Weights of a small GPT-style language model, trained from scratch on English Wikipedia.
Size: 16 layers, width 128, 4 heads of 32 (2 for keys and values), MLP 512 squared ReLU, vocabulary 2009, 3.42M parameters.
Architecture: RMSNorm before each block, rotary positions, no biases in attention or MLP, untied embeddings, normalized queries and keys, local attention windows, shifted keys, gated attention, capped logits.
Training: a variant of Adam for these matrices, 88M tokens, 7522 steps.
Each number is 128 + 32 x the weight over the matrix's rms, rounded and kept within 0 to 255. Layers, rows and columns count from 0. Numbers have three digits each.

# up: layer 5 MLP up, 512x128, rms 0.156, rows 463-511, columns 0-127
# down: layer 5 MLP down (transposed), 512x128, rms 0.478, rows 463-511, columns 0-127
up463:117158156155154200078035093130115191175145178011091127074124126181063193150082101203058168196076087104135106075098129144104145121093171099231022070158099117169094104112155059212183059035131082188136166066171122110145139145214179137081166247100096157190109057128013224141104061185195157134112061131166123051129153073088130124127141122159128117138143119164113136126106040166150092136125
down463:127150133131148131114115127182144144118116142136132134128132114136108143140120155149144143129136125138121106134162128132138124155143109127123092147114139157137118132109130133143123139136106127130149150120122135136122117112125142111127112113126130126124120108142122142146132118154113134155129137132121102121131126116134144112127144114127130116131109133144133104121114123115125145133119
up464:129150133126130141107109128135132124144106121101142101133121112138132110123115116112114149095124129125120138103128120146138132118134140106157099105130120127130112129110123135138149126123119132111139132131108136115136140098120138124118138136124142115134111133105104128108136138134135119108130103128137150129111130128117120148134118133131115131120123126124114129130136119109129109102136
down464:138127127122124127131137128123128124125130129125121129126128129125129124131132134122131126124130129126126131134129133129130133130128130124122129126126134128121131133130120127133122131128122127122128126119131122130131127128127127131126123133128128121131130128129127125125125128128133127121132126120124125130123130125128124127125129134124130130129128128133130132129131128124126133129136
up465:099068180255110042163034139199120121215184138098164146145108142173139115096132155177150123149120186147125155089113152099110115117095151149135098168126079179159086134078171081105175072122166152197138156110122092085142181075062155178150152107091133133096067081131102186118126106246108104030159126101122117112082190204101123089137074115116072139083109048096093133080119082106154096149151
down465:142142135124143109119123109125143133145125118119138125128130152123127132106118107117130129122128125107134124121103112121100147127148119127123117146125109112125121118118138137146133130133129124122139127131148146129111131135151136144116134115120142136120122123124135143132108123115111100110120139131131142116106123125134112130128138122119107121116133128123129142140116119117129127130116
up466:123117127139137142120118134134136126129135130117116123122121118131126125111116130133130135131126135125135132134110124147117117115128125112136119127119119122115138122114127123118146126115142121127129126134130124117139138123114133122133147126130119135134118125134143135121138129123133141122128120123141132128124136138124124133152125138119127115127113133131145135134144120135125117132128
down466:126127128129129125130128132127127128130129132128128129131130126127127130128131129126124129130131129130132126128130132124125131126127127127127132128126132128128128130129132127125129127132130130127127134125130130128127124127132128129126129133131125125128128121128125130129132127129126123127129129126127129129128132125128129129127128133127127127128128129128123129131126126130129129126129
up467:204145196202126206172036100191122116051125216151027160109123089234084129076073137182072127049099188061084061111034133108087162135091114148119113200172090151075180090012116110171127091048213146098200146093203045029075236178132097129170087203048115101198095189137095222002127147078129084104167147061129121150129067188059090098175123088143179115076090122107064120078170105143096125144101
down467:129134106125143135128106135135138148123119127123127126119121125122154135140149132152121117131111133136108142137137106110114119097116111119098126129128138107116125135143145132089118114120118121163152102123151115136134146123140115131138110126111119112123125142127136117106117096146117115123117140145123112121142124158115126131130124125129161124118121155146154132117090133124124115149133
up468:135135133134117132122119126130125149135123140121118120120113128128117117122124128120122131133128131125121127135114122134102113115127120116140113122105126116116129120114070115129140129113131124122123126138122128119133132135130138125136132119125116128136118140124125132124116124128139136118143136125150131125124122130127137133145127132142123140129117119130129119117126133135129120107131
down468:000255240255036025251234238255231217000000212002042031010021255015235000000255019211255235000000004000038000229250025246255034216211019217255240000019003014255000255228030255255034218027025224000218000212255008000037229000237255228214031016027009250025234255230016231000200023237000010241000224223000229242000052000218000220255024240226041000032000240028000234255000255244031044044212
up469:128130141138128132116129133141137145149125129105120119110136121151115134114116119132122134125124126127131120129118127149115117108133141121140114142117127128113116126115124122103144133107148126137119123132124143120137129113130143125141131128121111129136109117143122133114124133130137148118128120118143129137118146137123132135145104132138117125130115110131131121110129117134128114122119
down469:125126128126126131123125133118123131129128125131130124127128129122132127129132127128126128130126128134129131129133125127131130128126125132119124132133132130126125126130131128128129127131121131120128132125129128131124125128129129132130130129128125124123130126133135126134127124130129128130129131126123135123131125126126120130129128123127130128125132129128126127128133129125132134127130
up470:152097224150073015090098122110195106110054102074081084126189110101138109117074066063118153124164255141159148116085114048099076089138098120066063126161037081151057065143169144055147200171119163057078226181108185169089150123184160154091168116130189133179130163115120207160071175135103036140173104063172144176139136156081148181128126165143130147160076034113181064142176090088039121138080
down470:123128140154136117120136132133144106129139123119136138137126096143098126156081128106127142128147097141155122113146133123146149143147144121118136134105113127131126127120147118129132133119139127130128149142135152127130143106124124127120111136128139138120138139128088140136113143138121112128112132112130134104124142118134125131127118106103161122139117127112135129118133149131129139130121
up471:112140108125185149071094139193113078124053077146143102151159134148210112106083115054102117146120134076126189128108163184124089084176088138143093129126086148167165162130055110175127152121174069154220087124161162085170193016090174137094159123116015116124144184152123085026180221121120250098097097084117201213084166086123193101126128231118110114103148199037108156151186104115148121151130
down471:124126136130111124137141119112114121094125154130125131121126148126099124133113124125127133125130131118146156157140118134158124147142128129127121124122119130120116122134142129130133119139110129149141142134145137118135129111129108133116131134141125118141113117144128121118127161131127108149132119137126138114135120131160127121119147138143154107114111118099138114099140139134133131122112
up472:139130122166135130140131138138128133128119124117117112140134114122114120124127130139106129122118140134132134102106124124119107119144135117126121122130140105132121113123124105147127128126137108123140150141131130143120127152140138117146146115105122148134098132121104129126129130140134131126136111118131137121126153129134137154147104116138130126142141133127130128140128120141140132130124
down472:123125126128127123128125131125128131130130126129126122131134130129135121128122127125130130129117132125129131129136135125127129134121125132129128128129132131127130126129134127126125124128130126127126131125129131126131132126130126127129132133132126123126126126134128131128129130131130124130130129125132128126126128126131127130128126130126127130137129129124125121128129128127138119128128
up473:143123207085102186123098142196176080148176126142135112150194130081191089101112075191022088073090082148134147089124061065120154144160151107221083160141159122155129096094123100166207095129155019107130110124159091114151156123156154173096150083149158161165153100128040163105162226094122150037156114077139158174107071127142094146170092114170063186181018081076063144118186165066074109091119
down473:139126145111130139128135138138114124143129105143144134143122140127138121151137137128138125132119117136151107113150149109153116134137137117152117124120123145121135123164110128159135131139113145104141130142119149116122137111131115130123110108130131124129124122148140114126105137132121137126123139114117107109132127130140123131136135115130103122146139118111125136115129133146105126150142
up474:136111161196163141157157089143190174173099116057065114104149106194184065127039164056100119123175172101056132044134116118111101074125175171165129144169046087183129166096168085181091070096125102129147058095184141163170110116070139196128198160104085099119063100146101155090138147101128117105155141147133141128029145167096139152121106132172073185131162173125077166040146064101172106173122
down474:117118132155146132139118123113106131108139115123119125108136141138128136122121128148107124136105119116145149128143112130121128127119120115125128130145128143146103136133131128133113119134126136124130124127130131129127148137122129141118127128124112127111091146130126119137124142127124110113124132137132140131129116122130146141113145139127113116106145146141112125140125134115134110111107
up475:113149177158169164158184087115164123204149105113150092095154100178014144130070106138220111094062137087116070129125159180086149017155090051083191181091121112195100108126191061093078127082176104164098131153156148054148160070223123066191107080150156196173163145050126150123206080136115148012176186155191070098136166163060119091187074203167148097073170092145149121085048069173042125073121
down475:132087109140137141135131151119127122129115132135127138157130142143114105167120122098123146131142126142118108099134133136160134127127147135116130123148123152123122133130136113132143125141151136104117115127123138124112114142118114119110134133136123122104125133133139122131110117146114144117134136117100129134149130117149139141108129122141151108110158131113134131114128132121150110106130
up476:123140140137129129131127134122117111135112152129122113113125113122128136103108113129131123145131118130132142124108119130111111102110122123143115137118146144134129115107138131110173136113150145142133117131137137099138134119118124117115140112111111140131123110139128141124109129131127141124143136140155108127113148135113149133129120144132121118138106118104133116135124123138127121113112
down476:121122125085070075129125192124135138128106130123128123213123128132129120131111138130129133053255119167255119134135131130132123135132137130135128127112126125122131125127249126165124129131039215133154129137127130126164125130125130144128128103125125124158130122094119121127130137132135140130170170131123093127137011129123128155153128128127130128123128129130127124130135181136131127131129
up477:158130129142118158113101135145129139138109141139117128095113133124123111084109114116130138125111086123103098102099135136079099109157127079165080124134140105127110102126105114124135134145147107106105134144129119097122165142151127120145125129117125116180106141117122166134142142144152133123179128125142101118113105138098118121122138178159106119105115127138141133145133132097118128104114
down477:132126125131132132130121126133126121126132128127130136133140124132136126132133126129141128140116132129125140126133129127133128140137119126127136135133133119135128140113123130120121124130131131115136127141122132134119130125134120132134123137133125117131136135133138123132137127123129124136127132119121126136129121128132126133130132121122137119126130133135127130126118121126127126122127
up478:140129142142119133127123130123132126120113135130131123120128122128125127114121129116114134115108129125131138122107127137105129129134121107133126129117132117125131124129126124115143128116140118134126118126127133127136138125113138124126131123116114118130129134145130136122131133124131135138143130128142133141114118141121131135145130131128107116132131123123142138126124122128127130123120
down478:130128128125130128126128130126129127129126124129127128133127128127130128129127130131129129127131127127127128126129127127128128129128126131129130131128126129128129127128128128130125130129125129130127126128129128129127126132124127132128132129130128130126128124127125130128128129130129126128126129130128131127129128129127128126129128126130131132128127127128129128126126127128131129129128
up479:136134134135124133115128120139127130137130140111136116124127121134130125115123113119121127128121134133131136118115128125119121120124132118130120129123121131128122122123129114117140133122141109127129122126131121122138134121127121136132132124112130144138117122144125137119124141124130127124137128138136139123124135137115133137131138136130120128135127131127128127122139116135128125127126
down479:129128132129124128132128130128128129126129129127127126127130127130129128128128127130127131126129125127127129132125129128128128130126128128129127127128129129127130125128132130126128127128128130128129128129128128128124125129130127128126128129125129125129128129127127127126131126124127124125129129132128127127127128127128127129130126131125131125127129129128127128126130126129130126128131
up480:137130127141132119138127146133122134124132127118112117115123097131127132115120124121128118129122142119138117116112124135114113113121139115133128127125115123127131119107115118119138135112130120135126120121136129122136140104134131120128130135120124140135115136130129131121114150121140134114132116133144118123118141153120121128139130135141123144133121117124136119132124125122131104137125
down480:129128127125129126127130127127128128132136127124128129127135128126128128127126125126129127131129132128127127130127126129122130129124127126128132127127130127128131127130129126130127130133129128128126128126134129129128127130132126129127129123127133132130131125125128126125124127130127124129127130123132126128127132128129125126127130127128130129132130128126129131131128127129130125131134
up481:139125135136121129126122121131129127115131136122131126116127120126121115116133128114127143132127123124136123128113127133123114119137134119114124120119134128137119118124122115130138136125135130115137123118113137129139139123132138126131132133125121123133116132132124128116127130122131141120143129122135128122109142137128136133140137144135114126144114127120123129123128125129130126123132
down481:126124127127131126127131125129127129129128127128127125131126128128127128129129130127129124129129123129129125128130131129127127129127127125126129127129129130127131132127128126127127128127126124129127128131130129124126130130127127124130132129126130127129128127128127130128130125128128126125127129125125128127128128128128130129128127128127133130128128129126128129128128126131130127130129
up482:127129146146123131120118130137133130125116142126117116122116120136114132116116119130132119134123128124133131121109112131128106112135127123127123135110122127129115122108137125130141136111141125122120134136123128120143133120121128127134122137115121147146129131123142129127116131139131132111129135131139140137127128143124126136144115138141113126117106121125139121128142114126135126118120
down482:127127125128129128128129132132127127131126130131129127129128128128129126131128131125131128130128127127132130133130129124129130132126126130128129127128130134128129130131130127131128130128127127128125126129133129129128130130129129132125128128132130130125131126125125129131130123130128125127130128126128128127132129123128125123128128126126130130126130127125129130133130127125129127128123
up483:127131127147136121125126134140130132130131129126133116137133116122128127113121118130122125134126128128116134122117120127124124120136123122128118125117122109130133117109119113127140144124141130132134133127121132114131133128123137116132140111116121140129119141140127127129123135129130128117131135127137138143120137133127122144139127135141123128132134129135142123120131132125130119139129
down483:129125087131128000128068129129125099129129255126044126125128128129000127128000127143129129129126129126128113127124146130223127255127127129131124081127129130130128235130226127116131128131144110075131146224132129128255132126128130216126129127128127126128126123131112131130133125126127129130051128130129128125255255124134130131131131187127000128128127110129127126128128126126131128132129
up484:175232160215071255107115122119100125101147180093031128118097110135125243090188070135081152073078230173214187086120081094144133070073089130117102149082146178059170061151168000157202255061189237122143089230141085146108054171065253150202254009090169172112044103124119110176000130083213163170158172109183151130139169196130188126166023208218120058169142109164082102170092185133194181098122
down484:129115146126120152114139123118114122132095148131149122123123131122104117137144086127133117131129128136132113123172131105166141125106141178125122124125151140110152116129125129141115145146129133115115148136167139134126143132149151138121131127165128116110119132147123127134130123115120115101130145138112130126148116132113129106134124111116124107142130111128101127141155123115142123116108
up485:173077069181095146070116125080198166146094133075054126153119071076081143092068042185136163110063088068159079150135136151099125131099076054230146163174191102063014137126128125074130157051115221117165207092083147148149077094116217101116138140085131086166091131081076071184196174099068112125189207119141128120054081170090149134164161187124146128127015147070155115144058131143092077129143
down485:115137087158141121132143125113119137128136136120106151125122106141140115127137127125116145117133119137147141128115124098126138148144133122120125147142127136114135140113146123135110137155127123125125128110109117128124125135124116122159141109108113122127127120120127127117129128132099150126126120131123144154150121119124128130102137123125097099121158089116132147125088128140138136138142
up486:146120136155132130145115125147139151133117142130123106120127121149118136095111086127137138112151138127116126105090103137084120098125123094128126135111117111123117113127128126118170137106145133136136114126112118145125130148135139135146152142128139125112112119144113148116129149128125147129146130127146141121128130146108127145149106142144123134130128116125130103111125123130143133107123
down486:117133134122125132126126132125137124140125129127128125130131135128128132136130132122133129128124123122126134130135131133136127126129129143141124126131131133124130118130128132130129131132124132140129119131126133135126128131133132136124136126127126118118130119131122130134129130133127118129131130131122131128133128122125134129123135124117125120122131125130123130130122124128131126133123
up487:126131122135129133129121130123128133134131136115121115110125120141135134113118125121120126119131138135131131126123123137121122116131125121121117120121126120132133116117117125133144137117135123132129134125123126120131127122131137114139134138120124132126124141136130123116128128121128133131132126132135127127115131130116139127135129137137127127138121131122137115138143127128129115130120
down487:127126126129130127128127130126129129127128126129128128129127127129130130128127127129127126127128127127126128129129130127128128128127129129129130126127128129127128128128129127127126128127127127128128129130127127126127126127128129129127130128127130126128129126129126127130129130130129127127129129129129129127130128126128129129129129129128130128127128128129129127127129129129128130127127
up488:118128093115209080115092100145188136142036130075160059122031132096102137105097145128174106106174165093055109129124146186145087137129255106122078182047183123066132118134140110036208104162164086113163124114054123137157199076136176164102171123109138086137103069169126137104174165195137139119150082032137168116130182133161172120190159236100150152157095185143046144135187090122161129004156
down488:136127140124115128112118118118120143124133095110113137112124118119160117123121118127125131133122127115127135121121130108131129142129125135125138102137147139117136137130104136121126112139134134120108123109132147116124136130129129147108154121121139132108131150117137130122145137147154095131136119137110154113123126126144129124118124131127100148124135114127123147116132136132142136114127
up489:092122210108116134196174075194096197082140143106110091078102143133100186089058125209130191064114170152147130045117175138093129071067129078106093124128104127135079085178135133107155072130156145111109123088188170123133106161166110038248095087009099128229160071121165127136157109143116104151103084126124122113074167146118076148132142133142106104190167080100163148075135111219099158054078
down489:100124112136115131114117125122127111120107123134136125140138131112134135145116137119112129130136113147125120146138149123161107121153109133115110123129119107117142124128138121146144130123147137100131137113127135123141135116127115134133121141120111135099117142141129112117113129148110135135120146127140111147150127130115130119126124132128111135114124136138139129135113151090141107145142
up490:241096163123108124089221077067161192104039129092154055195131047234059136113141083069147134151184050088166192160119100186150059082182144087150059094093127090170133087112171100226117087097141121129141167188102062155124185108145137080143158064028169085111053088090217028052114202133123202164197082159130127061123089118177081137142172210164059065068092103147138153112181155061156120139105
down490:135121110152126129127117141120118129125106121132128158081119130143120135140140124145116121141107119125122150131182114116164108107137136135115116140138129092136154115142133139143138117108127133151122140147118112123141133129151125127135126136131149124111135121114133121131157116123132131121127134124155137115131108115145138111122140146123131141127142155126133124130108138130129150136113
up491:121132143142127133122129124132132134129129142129118120126117109134121143122117117118116124118128124132125129137112115126119131116134127115127129117125124121133132118123119116122136131114136121122125129126116133117139127119113143123138131116117136133130114117140131116111123130127131140117137137138144134135119135137119140130134124140126129121143118122136125129127126127139117112122126
down491:128128127126126128127125128130127127129130127127129128130129130123126128125130128128127126130128130126129126124130130127128128130127133130131128128132125130128133129126129128128125125131127126128132128124125130131127129127132127129128128133125132128127130128132128125132132125128125124126127125128126130129130127124131128127124130128126127131128129128128123128127128128130131131130128
up492:158142118143094107091144091119104142159117134134163098053102115123186080071062035084050237106085192232151077050102127148132131133159037151184172038166146000139056088153147043083110171131101181068075160157101173139208096149061160191121194194128049132236133090134169195079102178168166184113131082148197088192082084143144067132151012210253065162128052140086152079171117032109096168141109
down492:149112114140121144126106138128122139141120129109151122137134149117109134123141144133134132129151108131145152110137148113137107131121142138131130133125135135118105136154120132135145144113128147138135099126126110122122113124129102126106115129132131100116140124114117131142151142126118115127121125128119146129136113103141127138097106114136168119137114154106156142134128143151160125147131
up493:108166161240169167146063063255187210084159185100057143095117162077138184133071172110164143113182085201071152144111164135117063161185198125100133100039207151096131056079081144104129062146150129117151103049192069139229102202114255181179132108135160082157119129103121141074163147137177110039119147152141117159130181103121113167138117191090093144174122106135059128061090134125081067121110
down493:146121112125135116147131109107155140140136142124124139136119126114121125132139115143152111127134141117128122117119120158127115131132127113126140125129163118130130126140133131126111138120108156136150101104119141128147135131149140116123101118137139107133141138132112118136143127112102112132113144128128118124117143118135133132125136103101111119135153133145130121126138143140124126099118
up494:129128128150139130121131134137121140137127142127129115135123117133126119117118109126128133133118137131149119127102118128123126114141131109144121121109121133124138128124129108120144128117142121114127120126133134129135140128135121118132131131121132132138111140147140130125128138125127137134148125142137126121119135130107135141149131143133114132128122132139140127117129115130112113120125
down494:130127126125126125137132129127126128126127129127128129134129126131129131125127127135130127127130127131131125127128127127128128126129127125127128127128130126127128130125128128126127128128126131127130131126129127131128127132129129127130127129126127129126133127126128125132130130130129126129128130133128129129129128130128124129131132130129128129127127131128126130132127128127127128127133
up495:183089122146082065084045073098111079163111113134178081039038041097170146118125142073170128073099219106021190088087114165147132138149184126129072107022147152067108127125064130022202070044119097123132138197100195098209159042063186203063174086159184126210093084203178168093161130173230106066222104038131089160072137129157167020179113161103114164223097182062071107104161138133170147058151
down495:113135123129136146132121125135137132122144099109129135103144111128161114126114121133130136121113103132119104126101133136119110132155116118136123121125132146137134141107121126105138107122119121138118136117123140121148144134144125149118146108113116145112130150136139123153116134145139146122140106141116144114168136104155142129140137145156113151138140111104117154109103139129129137123122
up496:150115169122145164124111088140152112102114116121147144132108102093112143131100139131072117129134150148151168082109123137103111107148120151129150126112085094080131152111130097168097152125106098146151161145155077144153083163185155095110165125099109091174060093104125135043151179124099159139139075070156170149105135127108151143162075136145100108136099186152123129062110100152086129158117
down496:130143125122135130120129131126133128134124126123127129125135132127128136129116134120125130143129125122139134113142138117127130137138126140133135115116125135236141124125128129130124139135125131123129119129132126114120133125131129143133128134119143131135132114135124128127116142132131121132122127119136130136129123122136124118136122124129136117129130121132130120130129125121145129132122
up497:078033087130111038079061086145117191205130135054074121069202060108186087092132154162095041126156066191118147050110071165111108056040050131213137214101181064189101092067135095146133049138129142188085177143115059126177141188127162137113145184107120090096042054085059192015189116157228194063113068083144062227125134090105197113162157135209099143148075116165130086112129051202167030126158
down497:097123119069100113112154116144133120132116115144109111138155099117146127136142153162131117112134111133132143118156127113138132119141130150147130137138124132132145110130104132121128127124128117128107124125126136125131132136115117115117123132145123118131128103120131110122125125109117143129109120147119141142131107122146137121114113123137160126129132124146112114126124111162117124112122
up498:082049166155156095144184095125082093114107137164144124135103150129117061142073113199156222094027164132179060058061186111067088124075077103127110165121142155107096039105102089162122094126158204083155106209144168120144156182107027000174136152047131142134102191167090179072060118124073093117138172096123037141089111128102106145162076118156069066045128092157240141058093138197103160191009
down498:131103127148109123110135139132117133149129122108123123120133120114120121144123132149155130130129120141131128130172117116172132108114125138113135128171123141138123149141116113125104104115130111105134134112140132130118110125131114138119125124123127110134117129118138125166137126118126122116138127129115134160147134144134149132137149115111128145122098135123139126106124150135133130150109
up499:141129134142135133122132135128122126121118143118126114124132119138121120126120114123123119127123133125116119126117131140116124120134142125145123126132138118121125117119127126124136144119132123129125133127123126129127139126127133123119140125119112141127120131136133131127128134130135137121137127113134133134123129134121139134134129136126117123129122124131126118132120133136135118128134
down499:129128127159126126127126094130127130127127128128073127246125255126128130126128127127125130128127127126126130127130125127144124129127124126128132127127128130130129127126127126130125130000129131129128129123128130125126129131130126129128131127130131126128127000127128128129129082127128127126127128129127126129125126129126127123129126131130126128129128129125127126128128129130127127129128
up500:139123120138152117113119154110120120137125139138111086117128088113134134093092100135110150113124108122130154153120131110113142128136127124111124147114149123148112109134113122103157132140133159126128126143127151130117124141103132145162114146134130119124136133138123141125155118126151119104139094114148121160122138153128116124129095161156104131151088120157102145129110107152125132117129
down500:124129132128136137126120138125133125128123124130123131134133128129129128132125120126116137121125132133124136126127132131129126132118120129127126127128124126125122131130133131122129131134126136127124124135131131134122129132126123127127123126132128125127129117128135127127122128131130128127129128126128125132127124122127131126127130123132132126119122138128129130135131132123126128125123
up501:083106162143138230041160146143199160085107123069142073113102092131073109130110082133091189097136165041134080097106146112110149135029149121174170031079109196112097105107133083138137187134119089182121083135063082150110147131064117145204190096066111114144182095151083032147195151127103158143176119195129136159134130062089103167182131138060170147143139159023100106108145056122168078142139
down501:126125128112129132119132114125111122126134116122118144111122125114143139119127151113143129108139124108114127128136133134136130119109147118144122131104114130137119162149120128142127124126128122155114128112127121146104116145117120148121139131125146105137136133135148149123131145115117128127136112157133157134124116103135149126125125149130137141119105128130134117120139124147128120122133
up502:085172168137154204102109132162090160175145129133101097177182107096137169134114117130102210134116180154184157169090151143108073121157132145194120108147081073177037084188070121138220109117132069088075032136128156138096189173049198119088110113166173126158074142192101185140129177090095096196124084145138123169134163228095186098154177118128165103077158138104153124077052112194114089198064
down502:108116151128138126138122107098133142106111147136127145113112139117143141094128113118155138135142127135115133129141140125141117115108121117127121133134121135154156142137132130114126121136153116146144150105147144122136127129140117105125132135116126127131131121125115114141122137118128121142147146130123142140130110115150129116137130100098156124128122141122146142161133116111125132130148
up503:133094188156216185162121031083141094110000124119174151138169040108143097067138117042236066195120118055091163195131086182131114125216148101139076113128181152111178078112172111095153157137209085145255112111042119127091138082184150153131205163105083099081064135192189172099172141083086178085154054076124095212126130130157156143097200127113138065142096056072095092102150097109161028073203
down503:126119131151112128117113121111132128118125131119126141112130135137115115114133125141117115120135142127140134121144144099160149152124128116110141155146112124142123119153120127135132111115116139129120141121140136120146131137133124107114108140151131127147133130113120153155114120130134118139114108156140124110125127129153114129091132140152131139122124148133131132113136132136142127129121
up504:200149128121106114131196168110128154064157210125095152184124091154067019104150091149088081200142096176119047173091166121111149099168183000167115122157108161117207102095233025079154198091151046124185123145056073110088134202116090040124131155168106194142147086197061095088117232069137158123123067166159077202133142152187168116135153094189080118058149103181078160120236114163150096110143
down504:144152142121114124138146121103149124136120129109149125126111128130103117147115121136135107107146139115126142150129134117130139147134126116116161126153128149137122134115145124126143139145131109128126108152121117146136150140124100118126138151121139141132139129121141132121118124131131129135154130117124134108139127128133148144118121138139111103136131134122147126129120126117159126119138
up505:143154099169110110110144126098149131119102139130147088140090094155111115131157123113130133142114130136137131119132115105118086084149133144117127107123125079130135137129095111128160154117132154131158104129138158125121108110125111109130138101095148129142118145120119136149097139114118133116126124144135124113125128121136103157128151188117132117125109136125150127151105139081114109140132
down505:123120123126131131130121126131133138131124131133126126130134129127124130132132129124126130130143128127130123122125132130130127125124125126122137123130139121126124127140131121123137135129119117125121139133136119130127119132129137131136130137124126136126124110132118121121124130139129120128128125124120131120130129135128134142125132133124129130130131134126133133137130122135131124135123
up506:119139159209128192131090158090084054140044110047082127092064138082134170141137124077095166070168167133028077080128067152127160122107166116114151193103180044032122138132074052213123122108149063152109159060140178137134115128055205026145129135046102132089093153153183201105084115144087208143123114093147080152101207104069182187121096095178118161169091151107211134050112034092118128103168
down506:129132131124141141135141131123101138145134122129132108138127141113129140129143121142107115122123128131108125121128116126106136130111103141131139125113130138114145114132101144131111112134099125141119139118116134121147134163120122104134128107122124128145144125119138122132125122137122131140111126138127108136137145124139107124108115090138131152127146134129131134146137110147135152123135
up507:097077103138154168161197068116112082129102088083119021043080156179113115128026112064197235169123157182159075221108145103108132140121155080159112199177041130122177128100091077090175227037163128169173089121094216173101171071104141102128153155090174128096139050090175142139057134134183134153242089069143164175063163189184105134133192122072158116131092123227170063094115153199075123064065
down507:145110113129125131125134120137118114095121122136102121118110100109125117159128165130111127140115127138138125129135127135145125139135134163117129142117143130135150122133155135136132114130123103140103163133103137119129150112142146127121148149124135104115133136139116138120127122119129113127122128121128133118134111112146112124137116108120131134113135130125134137144103116152126114124125
up508:092069085160121079198000079099088115142160089132030070118145052093164139053127100040086207152136063114186141166120144131088049139165007115166114189118125071159209061138198142187139144074133080124084054082196090159173147185055201157171093143130163172160173206118077096145155162047225076122125064124186075248131101150137073139198096185135069168114130072113142102151143182095123114039113
down508:155113114126150140104135150124124103114107137150114131136122120129137123112119121103143115119131126124129124162101154148110148134138108126133141123136139125124113134122104113131128165116129147131119122113130113145143134159129125130132150121114144137117098113137135102126097108125124154119129105099142113141117142159159146135127135127122120126097124135146137122126125133130138110120124
up509:162149122134106116146145135124139143110140133122108120117137136155136118089127114138127126114164129157108103129124120141114135119123117087118130140133117127157112141102138104111137121082133113145142154160146109130120123119136123139170134112103114151138122103138136150134120107124113140104137089128124137107130139160146138121137131141143118134107141127126113126127137127133138117130105
down509:130122132132132120131132125129125136119134126126116131133128122130119129132130132124121114129129125132128131126133132134128124127127128132125130123126134128132125127119127128124117131127128131127131127124131125131129129131122126128128123133129126135133138130125124119127124131128127129132132126126130124128134127127132137128124130132125124135128125129136135122131132129136130134129133
up510:141121129152130128116124130129132139120132142131128122131113127141114114121115114114111129134118142115137146132114119130121123108137138105127122127127121120127117132117120129127134131138132129123132126124117130119136131123139132126124131124114121144125118135132137129117134137127127133114131118130147141140118127132123138131141131135146111134143119131126139113125133117130125112124104
down510:123125129133130127131126133129130126127134125130125125130131126131126129128124131125131132127128130128128124127126127127127131128124125127126125128126132132130129129131129125128130129125125124133128130132129129131126128133127131128125129129133131133132126125128131125130130132126129128131132130130127126134130123126125126131127126128127127126125125130123126126127131133129129127126129
up511:128134142139110140130127134126133143125119130120121124130125119137128121127131122128119116133129132129127122120115116130112126128129123122128116123126128118117126114123138120118134132115139134133124120126128130115145133124134139128141133137121125139142121123139135132122125134114135140126136121120136139130121121134126133131140118143139114120123129121127136127110129119125132129117121
down511:125129126128126130126129127127129130128132126129126128126131127127128128127127127129128128129128125128127129128127128126127127128125124127129128129127130128126129122126129128126127128130130128128128128128128128129126127129129128129128127126128127128125127126128128125126126126127129126129129128126129130128126129128127128130130131129130127127130129126128126128127125132128133128127128